config = dict(
    num_key_value_heads=4,
    qk_norm=False,
    tie_word_embeddings=True,
    extras=['capped logits'],
    init_std_qkv=0.0429,
    init_std_o=0.0,
    optimizer='adam_variant',
    lr_head=0.00622,
    warmup_steps=388,
    decay_shape='cos',
    doc_mask=True,
)
Each number is 128 + 24 x the weight over its row's rms, rounded and kept within 0 to 255. Layers, rows and columns count from 0. Numbers have three digits each. The size before them is the row's rms in percent of the matrix's.

# layer 8 MLP down (transposed), 1024x256, rms 0.0781, rows 914-941, columns 0-255
095:154154101118094133146119127141138120132080131101127182091138145110080154131116147144142114114121123124118132120124109090141154082172127123137134130172141118147148147133134107153109107075148156105145125119131126116135065166136138129091102155114152134151108135139150155113147089114133098117139121143173127083135126132101086112153142169065139142084139123132130067134133147135153143173107128147145137138141143122134169109148130129119141147122137117147164124121090125144122161123114091140118127089154134105180108143127116109128141124168134133170175096121121138043123127098117135094111135107107130127153130127068113160122118164121139128126111126177144138072103159187080115128081134131142141171109158107135099145145090132079126149137151156107133160166146105107138146110130110
097:132164149160115110168136093133125104122114157126148104170125137110137136132124115079111091144135097142140133106184135107129149126137130144138092136150136126125143120100107148100122104116114124114137114050152138129175146119126121140131151174122122117114145097161142162113122081134155103120105126134145146145143177111149108134119071148133113105087126098138159104114146167129068104151109086144205111106122173129141125116090136140130111162083150135136112113142129122128172119101135137148131141078194137152098126108135106108173081142134115140123125122109113161109092090116123102113117136095131143145143115141110135128098118118131135136120128108083156137129124138077119130144119120110141148115081133165130161165162152130156103194131181131106081160108124138135106143178138152
109:170179138167085134128084147104162125158125126107079108092139132151118123126132170117108100078148122115140163106107155159156121084099118176146159134135141149143149101137121147155114131127146160145135109141112120150125193114129148119112161098168158104161152142097154137129116154129138149159130111129137135124118138174087127116084096123146119106126107134120110127150145110106086131057087092154128119127151142151128126123131131122149142141124123149142140150132134145111133108143156092112167152099199127129103150121114103107130092102123154124125130118165095139095120069113085129138138171093121123117149121127094144133119123134129161150094107126174144106128171130144110097108115129105140104098125084126164134172130091101140090172132154116120073117102103148115108151169137098
094:139119126162126133111107172145131128116089138103127139137096120154100132126087170102141126130119152105132122147099122140138152146127118137149110151115104109111121112160175142111136120148194128141122145116167111147198117145068116144111121098122131118092125145125118144131126082108116055190106158140158160120129126082105138131127147163097148155116133149103117119112105109160144114099134151112144123102166115151135144166120126124137161130090140159211120114151129112135166149127161130121136101148146151106122128134156172128124122112126087093178121156120184086138130142125122155120110145121109140115119124100101065168098098160153115113137116118134168095124114165077148128122136148109099139129096132120080107120112138162149107084123147101107147095138122087134103100115153109
098:162113135130105159130132119122154052117142154117156119132108131100115138152147107118163099157095115136073164165126088132130102115122185111136117124062122118123110093120168131163102117120094149161143133124147132120141100071114100153113115123119142144110170108142100145132125140086145151155147135136098122116131132109129157165135141144167139082107150128154128109110129139122104163169109111104147104145152105131110186151135142118150079122127177115151113147118118127118134125120055190131098174137157153100128135113145067154147138135141138112129138142157145148129142139125111143143135122138138156118121151123103101109147119118173104092157125112108121135163112147122103092116085110099101144160145117145081109159105162119168101099116111111148126157075103146120139148181124138
081:127125148159144139167117157079132129121114183107177144148144108116114144147107122106108137106109126089078141117149113161142160106149165146122168129156168119132129121102144107150147119114140115154127131125133116136098000147133164150123121166169106103117116142140141130123157137154095130157126115097139103134139119107129103111128115107117134105086142125078146130136156096139107187143141108144113126137130151130163125128148118122135138126106138110132148128122190135127065124118133122094093152093121080120130110141130112092156057102103131154152105084128151136120115135095115140103157136162113153108150135126138137120130129132154148126124061104151130137157137125110108106130140145170162112142117123111122133113108128156136143127147174156116077104138108176119131166112115123
105:129154112133107126172120154107132126144118113116162108130161102111097116144175152156102130114110128153166131109097099137136140120106083146122157066159161127107144124117168133113085165096133154179091123146125090085086185162189136111101088112098122152134135140144087106084138121121159133136108117135141155131115090058198125092112112116146123163126112113133115115153139119131084176095137110126160118127117137101139118148137146125084109103153149104153128139153096116131147135154147103128103124135125094162127128119128156133126121140134112143119135108136122134115118100091121134148136068105117142139137135143125114124102175106148111108117148131129099149125148150169095128162137166132172146141154157151164184100124119150074103119105152140108130118166112136146150097139087124
110:098093130114140166127094100142153154095131119100136131119148124133206131112114161136139072142173133135143165153145104102121160137113165106145106158147125084128121129128146166118151099133112109093114168059141116129123158171160091138142135094124126123139140095179108140127100120130135133125150125072135115156129104112145115137106139141138107123115127169112167097115144110121149165126164113091136157112102120102118155136108102134175150134130122140087158102136121129072124173115073141091174154118094094148117143108139165116155107143124134147126123127108096129120155136111140151101153132118133119105156172122120109133147130133112108147172104128085125157140144144171155102090155109110121085174120137136092156116109133130094128159123149115071115181100167128117113141113126114
104:140135151122169102137133075156108102094135150122132096132147128145158106113105109122137120153136150141110142136139170121153097110131125092103155106113114151117129135150126073120111128161133152121128154106139140081129184123159126103145120187153168078172144146139114136130149144171112107121138153170099100111154172103122139068110129110160099127135109155123137105109135116136112187151173124104121127105116123111084089118135125102147102178144151182099128130121143128127114077118114096093116135132114150117111155106132163110120121106125119104124179127113077119166162112148117141126162118154130115139106147142173092150119173158143084128113134081143137083138124150139126120134128115148116081107108125120133110158134112125143129148179184127106128113131124093089175090111107154
119:132124151136113131114117151126125121093129098142162130156133109155094134128168086136158155110118097089153145147147132116093153128144168135109147150126118115115099105113122131158122122178134182112167155121136098135080164118121170145115119111140116076121122140110089103087142097139171109105082144164103122124172147111116201104106082125140125146108117144129118125136103128129094119138108181107152154200100121116113145126135136166114109144107134131193086142172134125100170143113119142141110125152106106109108122100178097106095110170133124116088076149138135135112156127161124090131122154167165117132154150091119135158112102107076124099148096124129115089095154145089119188100135148142138116118108139115117133115141113143129101148122144138110126132155123125133136139151127162
092:120085137146110076079102144110092119141141140125139149105114135137127137078051116123093083163138155143156108130145130134159127136124154104105120136112130129117182088107140172105131135142137118164107155130117146104112085141142170148121115160150129100134113115119104146155128117105070114187138124133100124116121138152130114106151155157116085096105122125120122129111110119129091105137134144125120195162106148103164160161158118111113129136127137153118109128113135100159125126171127153136108129149127108139128117071162159103129132148115130082087102128116126107107131122184178078129118195184119107148128139097128172150142124122141123126189098116141141148151125140089122141146169171148104096162110135123115124139129144128139138141115113086120102142145132132119118085165137163
099:121091136122106138111105136065155082164181137166132114129163135108103129133153137109112150118163138116102100125108129133095200125072087153158122126114113140148118109130087131131131117098133158183150168153138133110146094118160164130099111095126152123154128133125123132109142141101173091183133103117149121076111162124148074151107122108140134098110125132160120151099116128132136121163144132118111123178139097174155139121139088139148141094137172116133121161128122095107135097135129109130114161143145119095144142098135151159160121110115104137107140135105141135145103095147149156135109126078097149116113145076128089148146162137171103126142211121154091112108112114152134133095140097133142178107125099145141094109160134128100141125127118134137135095124109105115163138140126145
089:099121115137146118112089094116134153154115140117118096120146114117102150154124147134168112140092128092128100091138128158106130157148110128148097144127134125101131161088138193114169174063113123127105164122137121153134145135118157158130102130142110146124127109107158135136117185136131144163143129106084140094104153135123144099124100134114100136138123109129144134111091080104156169127133114104129148104124111136109175109165092130128127130111080098153145157120111161109110154123122103081121123161165146121078111130156129112149136097155116145124116113134157140129171143174177151145108120119108106129172146093163101131122120116142075154107146154107115153113155136137127143177135132135108142125087147121120177156131135101054084144121134167098148121154127163148173097101112081
111:119124137126157131152124107112117142175149117128178087133158113086110135135143090126141125138161091139144109102135139104105123086122158126141084123128112120163146147125137089130121150134112098130155123114079152150085150120152111139147134155110134117107177104144090107147110196113108157130124136134155131136151123123124160152120088140104151088156096148083087113081122137152090121103100141149135088139156117143095125143162114084106126144165115112121116172126077146152114134159158120186152150142116063106160124101123111081136113140129135124135106123115123136137159119134135129105129100117154137157108084171153145113151115121154114113102133128145102152136125115104097128047157133125101176141133106136170140174086115126148109131118143121158135132127107108141159181144168155
087:105113139109134103128127119134134145134124069110073135147154124158146125119126153120118139140159135109123123120126157079142158134158151119141108135136106143162170096146144122153107122138118143141137108135148158147161097135187175132109110121153175139105134131143151135125148169165116137093104196080118129143158108127127131098105111167123126142112106125101160100124087142114127067080142132130149132156149115112103123128099132131080133131165119128120121152127098127144104128120146110139118170062130174118139114115099146153129102184148100107167085107054122142121140095136135156121176099103134135171116139173140152092162133133088127139123099140139138173137114143134098117107121190155092135141091138125125094125136135116143110121143072119106104149111124161098100135108129101
097:142095178103142128136122121139155068121115117099132106132142130135097130140167120183135090123135122126095114152092131140156144114141131127125115151112150127121122124165126133122140165132144115132150115116130130110093127090119152144110135129110131131140076118133123113135101065118101114099154140126117130064097123094155110172113150085099129128137133128091173109097110118101090129123113167121176167128117142100151150154124140135139158101111119147145145150138149130169117124162114100118138159093112124181110167159094093146167137153135130159148111154152127135098092120076117102126115106124151153127130113130173144147129105139079146174164121157113186137140134152166109124157110114156170120107105146107145081166167128116142113157091151051160112105091114102141136125141127102
087:185145119153144184124161148151129104143131107113119134110124118142087085143133109098178133134105132163152091118121107124135057150133141147186113130126094122165083160172102131118146156152151133089116122128114092129136117138142144148179111095080130154131182121109105107134115078138109137133113114087118158119133120101114131160111125123156128111167135136142140126116092124142138147126072103130097151107155155149122130149115124175140116115102113130146133134153160127120109128166117121132105103129167123118132102124123184153141150124117134159114151090153138121134135091111185094117141120162136107106137152091132107129110104080117130114139137137115159087130149143126127147157185095124149097140134117114104086114141079106145114130156071094151180160142125131148129072138110128
095:104142115121119116114122133130118102113131069133075112129155107109092134146175114089105141151140074129113172104130132133099150101132116159149129111124118149116152124142140154090133152070111129111143097141150122159117162127126082119164127107121145138142112115137146144109133146109090064141107077115139140111137137138105175121101157099087149129083115140166110103114146167136107169128168092146098121168131127109139145148136128109131107146152127112120153189130105152117106115131126124124153119147071150164090164183158078147168135161124136158135135124136125125106130170142133181160128142097123131138079133161122091104133155118110126162129101080096143170130170173113103109115124118147118143141160146118165140132102125139122122104133172116147094107135099117149127155171113122
094:159084115146127169097126118122158190110084162122117158132164145130162176121147158123095152153171090141088151129153123107092122141153145136127095156124174103129106159134091133130144166110128134173088123145096100102148039132097117130119132121105105129142114127109136124127063086110161116148171138147137146085092100124146147112114115134090129144127130147120147135129143120140086146162116090109186126132093111109110115127144127099149104140131126145090140135132107150159136141115123193114146133097124165124112152126160159148130118133135141114121100108110132164111142158122149132106143131118113111125138165131135102143146139160108082149134158129095125108176157155051113172118153124140120113085106144126124157136140134126158129105103122098106133123129154119119106130107119086
094:110182171140088118127139089128133140090184108104127149128094116126080132152128116113146126139097068114122132127158221100131131140114121066092127146121116148115098101124117133146150112090151139153118123141166119146115123114157144135149125109110095158116144110110141101132150169137106111142124150128132154083131142069117123147114167136076152146121109154177127050123137138146126094160087121108110091114144109093116110137153133129123098101136149127123147102164115099118150131113142137152112152104119113120164137148115139164162189129144151109109165142151184178109149134106156115123112133097107121142124162122120095131120136119150092121124132129122154137159134106174152179137134174125080143140137103163119105121121125119111111117112134108129164113129134121131122090107135144
098:153145114141094138105161122134117143077130170130101075094114102150133088141120164129092097122145121104118148079156153083076136145095155158140134156134134085119168141122127116103123132068134152154157125119096120142067103132147108129154155104113124091130107107164148131101120147136143140123119151081122153126135129132106162142154140152126146129096119128158156124119125137079130167140136145119162149149152126136134136104118141145114120154135095114106077125139122163106147160158109117129168115130113112076061147170133109150108127169116107079147146166105143141159122151161108119141126082093121156086127114144144129131120094136135121147132151148060102122126136133124109091125183099127146154153131117140146136172152132156136157147116106126141086143132143136124103173173110101
102:120114153074139163155092096103140120075090147099101109119137163109146163126142135076105171100095129141128174109135108123125136124154135131115161080155153098179133106154129129116121108133139133130141139127094158139148131147141115126151126165120099109139121126094120150100097106142128109197141169091136127121115158131114129094143117108125169142143160136118122129111148164143120169116140107096140130114122130099140112133139136116119129117134114164066147145133121090097143149137100130154148151116182116094122134169169134140138139122156134143117130084135125147108111122126083126065094094167193123121147089138100144160120089136113121133153125103136126166121136143150108095116185094133093143088166112140096154163138101099119141191166108143142113093137141140123135109103133127
094:142148123123148174094105143126135125112144138125133113072173120149152123191139165186145095159132150155129146148152114141137064152136149090138088105099142123100147106140153117125164117115161128082171118096155135096118032129123122167136145149134095082151122115126133111111134157175116109127124148112142178157146162119096122130129114149125116131150098118087119137107089167099125112080073167117166149162100110114126153094118128114088110169082134106119106108124110138106132131108116143129103130139128129137125084070112141108137114106142149108144163150144108149151145129105118166137100121106083150144131159173113120111120141150147115117119130101127133140144144133146139133131141147127128096130131114143154108134132126113127134122095153146099139158149093122188105166124147103
096:129108110155141141136110123092149110141148165095192132123134162157130109142089150104132190100112095118106148115117139112116116144167109116139107117125091125101100087152153150096101124078128165166118110139135153120143111132125120162114113105106146129130120113131117115133169116123093103125122142123155120128131146139090100134135145093095152115139124149154182110205178134111123107157167110139127105115151161138071135120146155135162095182111091141077172117161132145103136137108114136134128136118146105120168134136099148093111111139162143078122139123122124140111095131135132119120119087167126109150113166145153138132119144127106056094131103075147130140124115148139117173105118134173108154148170150138124091133131074156105154140116119121158113146106116110128182141102117142
097:147126116142130145119121074132084128138103116140115159137109100112115114150135160147188093132135154078134124125161146130157124140138160147144158161120133178114112107145095111168100129172099101094165108078137150139166158130121112140099194137100171105092117092115093091173121162116158109108136153119100161120176154103129077110152130145123148192108163105140115105084118135164121125124097097059142125124116130103117136155118153114120124146128177108133097153142113148109115149108143160143126145090116104125107120128133149124119123074114130160115161120109144168153120134122110086102156133140129136131173178133112128134128100149143135146095162107132148142161143099116131123127129146156141124152112118092100083135115149133118178105137136121095119119152116131109122091124112099
104:148114151096108113139104150132083138156088111118152160111152107125111105075135115124099135157141155159144113156140123125161099179125126139076157172154124155125106123179140145134120131148148149161119137139121130107132140120118098128097110104133084136093146089112139124130130131134152090143120123137097143123085128146116085106095161090131102085134135090166167102140075133165180113142145120119105147134094147110120160143079116129142132123146121127118148159127099138109123086122128104133130126099121179156125165103110135138122162132121090113148116113104131113105117109150159111160130155168137077114130112174129129142124098149113140133130115102130186131091132127145148107108151092113118106141104160134135158134161136169108146116136138128096199128144129143080177074133144193
097:146137149124142168119102135144135176120167161113125129127109091128141121159125128125149174130097113132126157111122094115122121139120139094090122116110134128116132102156133140137152123126159149148157100092097119152127129122145113133112123137121102146099112114124116093118084119151164140092148099125099165154109121140115119164187154112102085105146131123091142101146078113090113116110115163142131126120165139127104115135138138111131116131199138150093142109076125122125159108156131205153144150125111095117154097144134134163129186179101102058098124130138113156119131107121147118130134142126110154109134136148134112107117116148105158130114103132139109142144172133130104173083178122128070088169180132122117096154141160120124117085104094172153155130101127116126101178135105098
095:127102166134161166138100119101135155122129122134147128123140191122102078138123132158111160109153158174127137143157109132081125108090128138133069187122133103099109101101147128117143110168127126158094145128134126139146135152122145119098134100130133128140132124098121136138123139113115108116127117145123101124121121167127144113143116100133139095087133140129113136106140112149105109145114100150150094091058101082122110168141113127120122091118123126160167130169115164142158122156093100110102141104158116134146156142123117141123125095142105128108088120107129078082115081107140169134143149180150125115130111186133086142112110139141166109114156144142154145123144146128144138171142150114122140084135127170137158090131080122126123145100067165133136131187112123094173166115186135
# layer 8 MLP up, 1024x256, rms 0.0839, rows 915-941, columns 0-255
100:165150126106128160139098116155115122146077123134154131151111123105107111141140104198157134138148103157138134173148114137162104171154127143146147136120155124126153168067141155150153106127124118151153155151120125109161146119130123136141079100117113080117095164139144131153139113151133161067115135138145119111110135124122144144147132093162100166116127119120133132096132119121146136153157154076142170128117099157114052109128115153112130132143087118126115116135110119109133136150123127142080091153141127094117121108148128138098133087102121151128093141103109109139117153141143112105148129113134180153120185112119126140177136123149129142113144173128071149128115101117149104111136140062087158101155125099163104130100126120143093181135138116106124062157137142145107138088103161
110:179136142147134109133135137139144157127110159115114145164148163125132095169150080128144155147111114119161115122129100141103139111124133091147141127109151098137138094111133140140142108134106155116172145145115131151158140071080131171114091109103126111123166117127134129128079103116118141062144108145149116125132124122121151110148131117114147097119161097126150140163144169096131095129091163139094178110178125143121077103120138127115123125112117134147125135124115143128129121098101143115137149126136111114118161094096091109131110147101117156183116129138101092088134133120173077115122113084148171121119152099100095113098157143112163162135155081108161097156149131098131095111124152127176159102151126075158126190118128119128141060146122133165126123087120098093108141148128133
091:091089120091129171156140109138132126147136123149134127096164102169147102110139094148113147130138109110153108124135114129121123124071088102136139132109098164113145159129126119088139108111109131111119135144110153124091135124176151080173126133169135132145126135129200129105110149144118151099120107100106076106150130139159115164111117122188119120151157132090127132132119123104148172135116122130082120120078139106142121098116079101121110120135139141061133150123081141125080174155069124159138158105123098110129125105137138125148143153097169143130183116099124125148177117124132151125137129107143112155127173145110152120190166119122131152086147113130159122115161105158123148113110134091110165117143117098144123146147104061156129115123123132104103149141138138129143147146095159
103:096114128125141144162159150131130175129086099108114082103155096126147151156142138098127135101133138156138127128121127131111175115113106112133132121142148100112100129106149145145136104147090107131113092131130088089155141126148137157083127149102129134179102081151116143079133077118200132122170122152139106135126135167154135135129061142119126126153142121146146126110124097149131128121157151059136134122078146132149113114135123112121149101102108144161119106120146118130170173117117105141134191124138121116187132142122158121144124093107130108163116093115115133151113143131131095104096147149148145134141105120149080143117132138103083088144109135104153130109079122113136159117181144199111092128134096129126100132105099124069130139160113111135107091117168125147105166107123133
086:149150119072080121143176084161146155128137076127069146125080153130139131103156153121149114156129111140141084121135123147126108121107120166145105121127145155133110120073125130143158114114096140125157114166102141087163116103112138089120151113114127159138151130134122092134123087088131145090142154142137093140127168147164126099112124129140122151153093117167131130179113191085142101147113161125160097088131148112122131124096146147137092149115090116136125129152140135109161114110083120175119078107123169109130161123119146167105188150140138159101132143112129136151156154164126086113103102130143156116123134130097083138150153131140135149114154139117091137125083128145130121093130116106096112108156155102122136146136108105159097138112122150172141163121142140147159120170155118
103:154118154138130108085130138139121129141163134091139162135151098127111113143130143165114148137120154125187175128157131121163151140094132101128118131134157177170115101119126104133165060165160073113123125088143156120127135091131120170123130126142100152155149126106129133124138123106100146148117091153164111098155125188120154087090139142133136142132093089119140187210104118112150147127172158113133153098117117125146111139111100084122110149126087105131132115125150119123107133126099166102121093149153147112132137095138121127138108111123122121135134107121138118104171166128180128096096149153149129147110138130078120128152132152119142139162161123116134146097113114119131162181121114137083153134152083092155136102124087099091139092142119095112136080118102142132114098117152144
115:117141107161144110151127158120108144109137105119133152115143105130124141151157124138122081146126126128121175117129158130119120141153087094122137085153144140096127133117105154114106136152124136124148103163126137117132163085102111160135125108142095112097128129114157053119119160127151114139162088133086141110138152166155137113089169132148166094116118058094120159173093099085147122164124158132137135141151084145099085126137133146101138143131131096105106157122147149114150122141101090110147143110156113115117129135152109110116146097093145123173108132130101119140074127081098130147075093140136147126185168104122105089142144140138083109103159103134143139133146122153115118144139141152147142122136206105165155131169098065124126106166166133133113095111145106118117140114126123
106:136123163146103118149132114192091124117156122136096107116151129141131132144164137097111182142114107163116124146140107100114095152115117073142133129137132125127147108114091140106112143149162074123112110119102149115183160114128171134136112139094141145121111116148130123115100084126132108130140130121137123122125158097104121109153104123123108170137125111114117101138145147124141160184088176107060119113166118144162076115123109173130108102128104134101091124119110099130149130086126130109142140161110144154139127166171110150138151110141120136124126129084067144149119189138117108107128114132155147158077157130120142116115214127140105173140164152084113114117139123133148139110131139153121140119160120107178114126104097121179095108130125134130138100142136152097177156099124159
105:128137165156133141135137182135119109107104126143125104160118144112115112125127137096137175130135160136175155175112101161118128131120160102136113116111199135110092093131138157179162103155145143119134074129156095089118136120131147108111098137112085099134121133126148141109119057131119117138076130158143132101155128148180147157144099089145145144125159123108155112122103104152112077125132125113130123145154119152108114116146126101143129137131153099152114108122128090081186121081084142114112097124128164125115113114135116130101084182157121106193092138130121092172127179133135090104106098134150140060140152092128143128127104125150106106120153143095127105124113123072144175142138174125157101132124126133149146149110135133104118134132152144108119135119126116138110110139118126
097:132152107113114143146119108111122147162125145113121093138141113126162105160186118148124126071117129112160132118099103162105093146086090122130153098139133174097115158158169097147139134145139104121150097122162157158131135111113134132074111140078116120160100134104137131130145115097134161125161126108117136140096134129134164148144125100143155113080116138135094103150082107160131139111144090142141132124111098142122103130123120125102135145152118136134118112118129136103116126161075163149156145129071148162099125128101121161105156103099167136134132146125115150149138128080094118136161134084180134135111146135123132140092137146094137149096132165129206131098144109158094151108063072113119115109142102103110157110117144103139100121158176135122101083097153086135113095152135138
099:170139121169099089141130109160151146141134162098078138119137153082127100134144128139110130087113140118154171123122112104129126124158114111134192121173127085125145112137070189103142150113130094129132082149102136149118151105142122133134148144137109124091110101130174118144088128114110121105126162128118157152153143125161146106146124123139101136123179099133121127131144108065177158133119132155146109141136170142137116139149129144148151132086100146049137086118111151139176144135121113140122142147107125128160102149130106129102141134128150159225126143168125146128135129099165082106107125158122116143135126139125115155110146105115141142103098154108117132099152109148139125086123126165133150122149105112114143130099106088111144169127097110138102142143116086098144130156090166
092:155172063154090122150157154086111109136098126132128096124108101142119099135145180176096145160098150112138113147132143147150149134141116129135145104128126160132127102108133110139093115130127110130123138138107124095115155099147190099120100134096138138094154105134132169164164104151098113093134135122141141166123137175110132116129106143140090123120146104148123116102089158138111129104120150129100132117105154153161089097129144151119062101160129121163102100137127085128142137086134128121099095164115117115108161125146084151118150164145114127157085147137148151158102139084104124131129135130182107144088138141113149111130083170136152120131152125127151128186094164132136134080098138118123170152132129145090169099173112120143114151157135104135140124100141091138086147097098151
106:109124122139099160158146127155147150124139131116076112116146120088159144077134138132156109112124129156126144162104078111136148124078150093150122106109125134072088163081102178129113085144155143122101127144104153103124142119109125115151128146134106154129095084127131129105101112119116110116154155109126095114090154124155109108150095102104140081170136132122139141137161151121165137100170127123137155124097171169130160123137145134165146150105139145151144115112089149163156109103117122125090167155166138107130136154133105105074136104130136139134105085123116125110098155134121115110111165130125116126190175108179097118189144147138138109164126130122126119091066151117137110075165165157105148163139128124165118125137152151119108121129152110112166107097126149120102130135122115
089:151153105132114113144101093152140114129106148124148106111080170131149132160088142176168107148098132162135127120124133126121112135077107163131110091122136153112105126132094118137142111140116100105148102153092095128128116126113132127134148128077061126189101106100111141122090086107149147142081078194128123167126144148133125102124123110145148129139154124144089176125117121128167162164119111132145108124118127135141153159166149134145124123070136142163112144140132153141120093107114114088130126210122115107143146133146120112097136108122159161090155136148134105138155157114151116106070109114123071142161117102132095147110160142123088105115150113134137132108106116123139117101104112111153140145158158110123156143142083129175117113106115146129149123127117111140171178129141173
100:113128135163128149133108185111124162116149120114099117161111140092159150169101111123107089156104114135129108086111110153085158140144093108149131088149136173103102145105103108138143089142108165126136107106137133135170147087103103137115138109124142119125141097138143140112113139168153112144108144104113112137171108148116138130128102127150130136180148147133126116170097142146106110165145116123095130128126114132106103084154114154164154135117143108114081107133164139102112117074098100150131118155152127172176162098133127113106134169108162140124176125135129150105103134104181153136163136120128132124141112083100061122128079160135102067137147082109123148135099123117117126131152156088084124165179124099100140109087141111104133133146140119113162138116120145112085139157119106
087:096093124148108097130134104131136140092101124123138157114123145113170175138134158171098139128138126094115136133140147169136162138132099134103170103094159143076165079095148134133110133114124119163142126121149151106112112143099119108119122127119145079146081145152136130116116115126162135115140158148126107142116148186132112098164139077107148106117098125082133138162195173105108103153157131129140104125132144105183089104134128106139152150135150092107120116109128164121129131088127137129162130127113157090143154101160106120140112130151137105135104154113112091117154165101087150143130153091107135132135097145142129137145142150127133124132141159145149190137087153118135132068088154121098147089123146150168125140131138145132147103110184143106079084092159157117132164126154126
094:118130141096114133169139116179146157147121139096111142124138133113145087177166156133118131108139184152116081138085142165114126156122105120112134139143125127147125141145104081144141125122100145159118145104079121135136154118140123097090128152128139125118112104106144100139057112157123176126121153118142116143115134145146131123138137084135162138152136153122165113112131116153153128152058152138158171088106135124129145111097147133097145127103088141164126137078063080132133189167143133119141123163140102098117148130164168159126164100128119179158078125126126143130110131109124082103101128159113090123155147148123163152135116148135121103127141154112104120135106096119091139118134126123166133118102092132125110137180148110163089154092118114127091138127098157133120122127105173
098:156173123104130094149153165103147122107137076130148123077141062141134122125100141120142084087106127096125122169145149133163119101115126145140131099130124116112120176144146117121133095132177093083149145113147107150110144150144120131104144147174163103131146151195142095095159138167118160122111134131122117135097157121115125156136114083176122108117110107133078161170117157117135128116140136171118124114120133169157099116116105095119132136120100113167151122137136134087121124130102135160092135150137145099184129143081085148088093098129128122158133131119088089117117107109094126160142144112137140127117131123159139128141175124127145101132109171163163151105133154123138108140134164107100144171165095142148128129120104092095130117145166159114145139089136103132134085106153150
087:118085114152126090163101150149115115132076113118120138152148125086124149107105160149144115130171090109156088144119074121085161137096123133145133116121122136144133117126166133139105145129139112154095139120120154180177136139132102105133124159130111132134092147106134071104110088097189135113126075130128150135151166109170108147135076092139170126115182122116081123089128094150171171155144145141173194147146099125114144130153147105112137119110092123114139115076109104142143113142128125149140125112127129112141119153118154166118127134135085125129150123087103094169119107141119122124138126144130161142100095151128127113144138101130122124162113170145137153135131129104111106088145119136131122131076105115146110147140123109116110137128147143110075123149139137162151147212111106
107:120118113132101137129076104159140147150108125106094100103097144132090095178168172167085115130130095159122112108139126124116169191092094151135105141114120147108146095114119132109146168148127097148135147160077144129126145119157136103112126102102132117093091134127157148128122114128116126081127162121153149167139146104129158137144120140118156121137068135138161094138106160113116143156066110123125148096135121155130116119143128145124119124136082119109115120093105110130160142130121144137137144179130120125115137112120154162131145132121132118132109140155126162152102123109137167128143110171123158087123125139130119103125119133098097100106149130049103169142106171104116103073120126157133176118130135153138159186157087116138101158135160158055096119101103150128105136141120119
105:122101143121146091130126134134176109108100127166110123122086113096146143101133115141142151147131130087124147152096155147085130102108102086148141120099126159134073108109125137127139143172123121160117121133086106114146154106106137110155153120148148096158121086118136070130113149112115149155113144182118127136183097106122149139122175135131080101080132097106137159181071114143120105122160138128101097146152091170132102124101110154130104133127105106132115133130159115110124140143118119107127104128068144118191161084121121139135136131110130085133095105148131119118148129138196129122135124085132141149114116114139095124140129077150184122130164128141123124150115167127138085153099128140102107124149089142154088099103125061131146096153157149150143104135119116135140103114103130
099:145145112126121119134075113152147123118121107133092110135152170133122133148152158081137144119116113125139101153139113154121137117103131118129125129117145134093117170136131146118125144127139084104100068130100117126161130092122117114153117160181118118162150114154134143125137107124161090137109097137139146124124179130139124164079105109099124116132139134149133134110103147133124108092106105116128104092145136133196106160087114096131145130086138139124107119159119051100100139175135152143075136114104094117152136139083131152160140126163151163148086116123065086102077155113143146123147132112140125169123102121114114116148159096139154128130127146133089134135116111069139137166112144143138103104143123144164141135139112114143104127126196156111116111143144160148117042150141087
093:153147096149124075145140102116125159134126140108067125137099121085109115137109153120153134092149139131166108108129107145152115126134162152116142119098165107175136105127151115155126119113145078125154167179120156171123155147153164155105110149116113140133159178170161106158108089150170139113133112113129117153086164117154109071138101123112114168159149112122151116116108146115161119122108125136153167148082141104149067117133105151098145123139123089090132124088089132115154115158097081119103125101115107081112092116140127111127135127147151153130081131162148127132140155141142122136147144109124132132144132128112130124119149109100170107132158181123094143140144144133127088090150105099099118093106147129135146122104126085164092122158104146106133152099109144099167087162143143
095:154107115145165097138159152174126103128113109114133087093131128130137153152138112121098129120111126129145137158108159156123124129060100133164104141164102110204110108114110113133122097146149116108095111097146128148108129145133159124103141143114099092128140116163135123106112100091132098097113115120179150090118160111108135109142137135117177086118143157108178137136118154119134142140091161129147143112089138133126166114133150132117123113055120115128154163120126126139157115130137140146098103180120127128110114119146147149131131102136122118163101155142145122121106123090132091159147121101093117137118089135111126138104146095124127133106143163122103140136135145121098122138105185145166181172114139134140170132084076160100109187094138138152144188087112098112080137125127167
113:170123088155134129139150114146145107167108129161123105108075150088128144132162111126078154156165105179126111129128151138110168153101099121119126089125189156116149166117115125114114111140137138130139150184135093150103139097095140139078136154157111103172116109141100170125121152132133147163112114109069096148139158160133114146163126130133160075135157130127112147116137092105114151145104144131135082132138124119121093137119139130139138123083156115081142079132127163185105126119091129137090135141116099154135138132160145145132133158094120126129136115165109127125099205140145112139132136097139109121130120108123134113108125110123101118113172176128100123093120141150148100131105098097119154115154110116147123111101063098130142147114139150125128103194125158152108112152112117
095:174067144147101140127142145099141088122095126141085101143132155153113155129107193101114125070122091144139097100120151141098177136137140150122094154113127118116116128161137120116095183140122114138071145114107121075157143113113116134151135134107145130153118126161086124116141121118149132166110169141108131207162128141177153154077095124111147122122121122096115160117131107148141147136145131140153137097134106111123139126138140123155131166100122181125133144116115150146159120131120106128097126144113156097114145145127150113113162133168153157116121125099125108133126130134072139115134122134093073116148097113136085115137148096099069119142141172119083127157107129130130101112116150133135149105129104126119144164160112102080112128153175173143077130133127154143166135152109129
097:209154133117082132118145130129128109085141153100093165106100082128129125148138124130153078122118136153137138149096140146108141099154128166131137112144114130134109116149124143167063093135128073127132097130148138140156135111158102131107110154127114114148099131136145115139138134125144091120141136112143117111134093110144140099141108144132139129149118085093181143121131157059120141116119166141144180121091140129132177083127158120140140127146139180102133138079134135100127135143125138152157153137099120127123099130154104119117156136144155112156111114170140114109127099113103135125097147100131141116132135081123106094131150133139100144202128103139128113149044116133107173105113129104134117153123146095173133151091151103089137120138190123114130138164132110114125110170116081